Each number is 128 + 24 x the weight over its row's rms, rounded and kept within 0 to 255. Layers, rows and columns count from 0. Numbers have three digits each. The size before them is the row's rms in percent of the matrix's.

# layer 5 MLP down, 128x320, rms 0.163, rows 51-93, columns 192-255
100:129148143127090125147118104133156093122126076149161161152121107136145168154163155120123164089169126113123132109120136128122086084126134108141104107164128125122120113161135116181169087133096155
098:139107135126179144179148152116132130124177144110115137094120138122128094136135118088122183044110148117074103123118171155118115121174136156124150167136127141099148132100175175131148161120099100
099:133174147098116133108122108141130090142121119139125176178126118163107185100177075169134143135137092125134146140116090131106140141118153124075140151150156113087109176144105090095114126095108124
098:126137136130146141110163158156094125141119147165127133126135134140141096137079121085112169093113120065131087163172144105147121075134194139166123114104078063099101124098143130107085137079107138
099:132211155155171149098112129112131170162128095107097127151112145116167115120121147143135128149110135116127096124101129129109111090124113118153064133153112112141094156096139116057148153096110137
097:136143142109132117136133117107158142110128121108180149137122141099113119126137108121123115148187145143120091095150079054120134147123070094162135162135124139135140135119119154106137075120195153
102:132137146112126166124127133121106166149128152182143110159110154134125159111109134127123147092169104120163122138096154160139118117109156161135131097098178157112116124089137134158180120153129099
103:147113151136126087137101087115149126120106114150169087161156124098128162133135170113089136103123155109151143117155144135166098120124093148133135126135115137128110075147136104133128120173136152
104:115099145142135098122141151164126102121137116141103158170113125103087137104164110116121118109137086129091122117139098125120095139138143141127148119124125148151141145122121147076137165112153104
096:107125139140131156148125153145123152138144138099102140114150156121169108152138178166180080125108120123132124113115142128105141115167155048165144107139127142134133107128117116121105124107086112
100:134157118123155123137114168138155119122122148123102098128111125129119123107139081143155109124134117116164136100131150152134120083174158157101169158156142161092152139131167104129166132133109130
100:143112132141120170125126092162108129114134141107097172161098118115110129120127136135142083165134079137126152106151140104109130136155128120136131142128115087148109156123147107176119066108154132
101:107196125122191120102124143136108090139075174097157142116093123105133123141128129144135153121135113190153128102109163127140132124116126149133163147135123128104152136141155130151133139121110174
102:120134127146120128116102143133097119133127128114093126111142151149141119122126124129119116152173147132153117096105103117120105130111153124094122101095174118128161104132156120163111142122113105
102:164116117150100131138094088122163109093166119177123126144119165133131112132099114137133125097135105113132106123166113100146100137144098126104119140122096138126132168143094127110162099116102128
100:102121146119086124123153094122126101154113099105148127098127153115127114112089137119135147152100150128134126135172173120112126164132149128150088147107139156174190120106159137102114177122157125
095:129111122124090058159142140120174133123123158151108154112143101156132100128127153100095126146113148102105138139086117110083146123136169121162160087130130115166113143135087147125157160117139140
106:139112066115129142154117125135162068124148113155171146089075132161134114127130112112121129132116125121108130098094109118120138134134117141114095125105102167095139145134132096145125132117141125
101:160152102093152131162121112155107126118101106156142132169110095149126150064141145127122157124104140134140111126129094153139169152147121137105155126133131098097106115124110146078080123125144139
102:094127136126118131119109134096158107165109133161104121159136124070120120116138127154153129144079137094070131079108115134140137176153136129107085111127140161110162100111113119104123105156135105
103:085094153120170140127137117169101169137139143163104118132137112093155126125120138173089143133142137093135098075151118121098147096156155123142139086129114129102134139163133118159163147102171141
093:135121169111114130116130142126122118123120163159121113138082148113141157139135138160131122165110086129106100123189130090144130151069150118109164136109146138110158146146119132102175134123133120
098:124143119112112103158129172176173103194126154162136123100098136146143119081089120133129161091123088101147104124119097123094098122106121126159110130174155124108140141170106121138169149082102106
095:094163126107164112133110125141128140160122146159102114128115127131121132131145161092150131088136136150127180074133117159107128130076137106131163121100117101129097146156128146110147154128083099
095:110142144070174120134161131121131131114104129156135085131134092105139135119151178147101105078149139138089073141140125078158123155140097104147103130089157124138106113137109151155124126120092149
101:126141134083095158181123130136116146100101147133101103123118152097104113142130166142131146159111147144119167116175086139095132151186067110131135120128133154130123156129131169106089123119133096
096:125151105139136115159136130131154111136146115155126160096133132087087128172069104121107128119123138120129176162141071102070107149105155141147093126090123140123126102134107120106102119122132125
097:171109142119128080097108125132125121129137141056073105170123104156093110131113120120097132156069093093168160122130112138128142121156120097123150116156138129123127129154103122107130133075177160
095:098089140164085140105148129160129130141118126140115126137125148135168104121130114099134098164129129131127151100135107139098103154147118147149110095114166129105104145141140129121153105112124114
098:132122143133137107154105075115119135158098137141138148178116137119137090099130130111103136163149179152123173077166141119118116121116144135152119136111092111141147117110098103098103169155086088
110:113125099120142108162123154090154114107092154102137127130181183157158113129094140141144106153133156140123156147112148120142103072131119143168133142134141086148122176167121160130179160164132099
091:119156184078165157123116156136116123124094130100125109141108107125123114191140127130123157132149111099163161130098090157102153146150105129120153163141150139132117146135126148131095144169171086
095:099109133106066119122139123137118151131135163130144127128119138107124093185108144110124140172179136070126124146145182142113128118154109134117097115137136153154119162154079104146106108147147145
099:167094110145104113132133170105165133139087124097155086082109131140118110131107162107110144108134127114102161163103145099166129122106159169121113098134088114088120109137114081083122162137114144
100:133155106133142120114109135127122164166152134173055135063102119152130110138111124132145100136139191099137166169109176136139119133183119123133105147115130146115157147117139131137115155116154128
099:086126117122130126160114118148153129143138110099176104100065150094137161129118160134144109128106150160165127155175105112166149147086147139169119163122154128143116110121065134127147139082112132
100:117123169122134129124119132142097113099176123128141084099100047140127139135138128124154135115141148140132150169134154129133092137139139105124120158112110134156140112093143154090127150138165079
093:142141114129104138159110118121143115115112110147107087145154095149091145140112136166156098119151143106132128136150129154113159103112152103087152117133166120102136151090112205139099156145116098
106:148101117114125098081128150113151122106115143153083115132127116103138125127110141094082126134137127096060153156126067152154160125130129134093117179098139069135129132185103124125159097105101135
106:144119147165119122122120119126116110155064113110123106112167116167133137204153145105104099110134128140136136090133133125109142135084107107131149135112126111104102141157151144168117143143111130
100:125154135129158115128129140141160126111144093129178127122124082094126186130093100096107108123140159106145084145098125128093112167146106162100124142124095104151207114098120111144111098091111169
103:117116132102115138113116110145182140130131162151171143102135144116123154156135175130130103142094122107095139122134161167106128106120141151141198130114106152125131134078139128144148138131128069
098:124113158111125132143153130129104103089153168088150121147109117113086143123151109110118155094112112141150130118107125130096131091090091101124138118107119083109106157127148140071133144130164125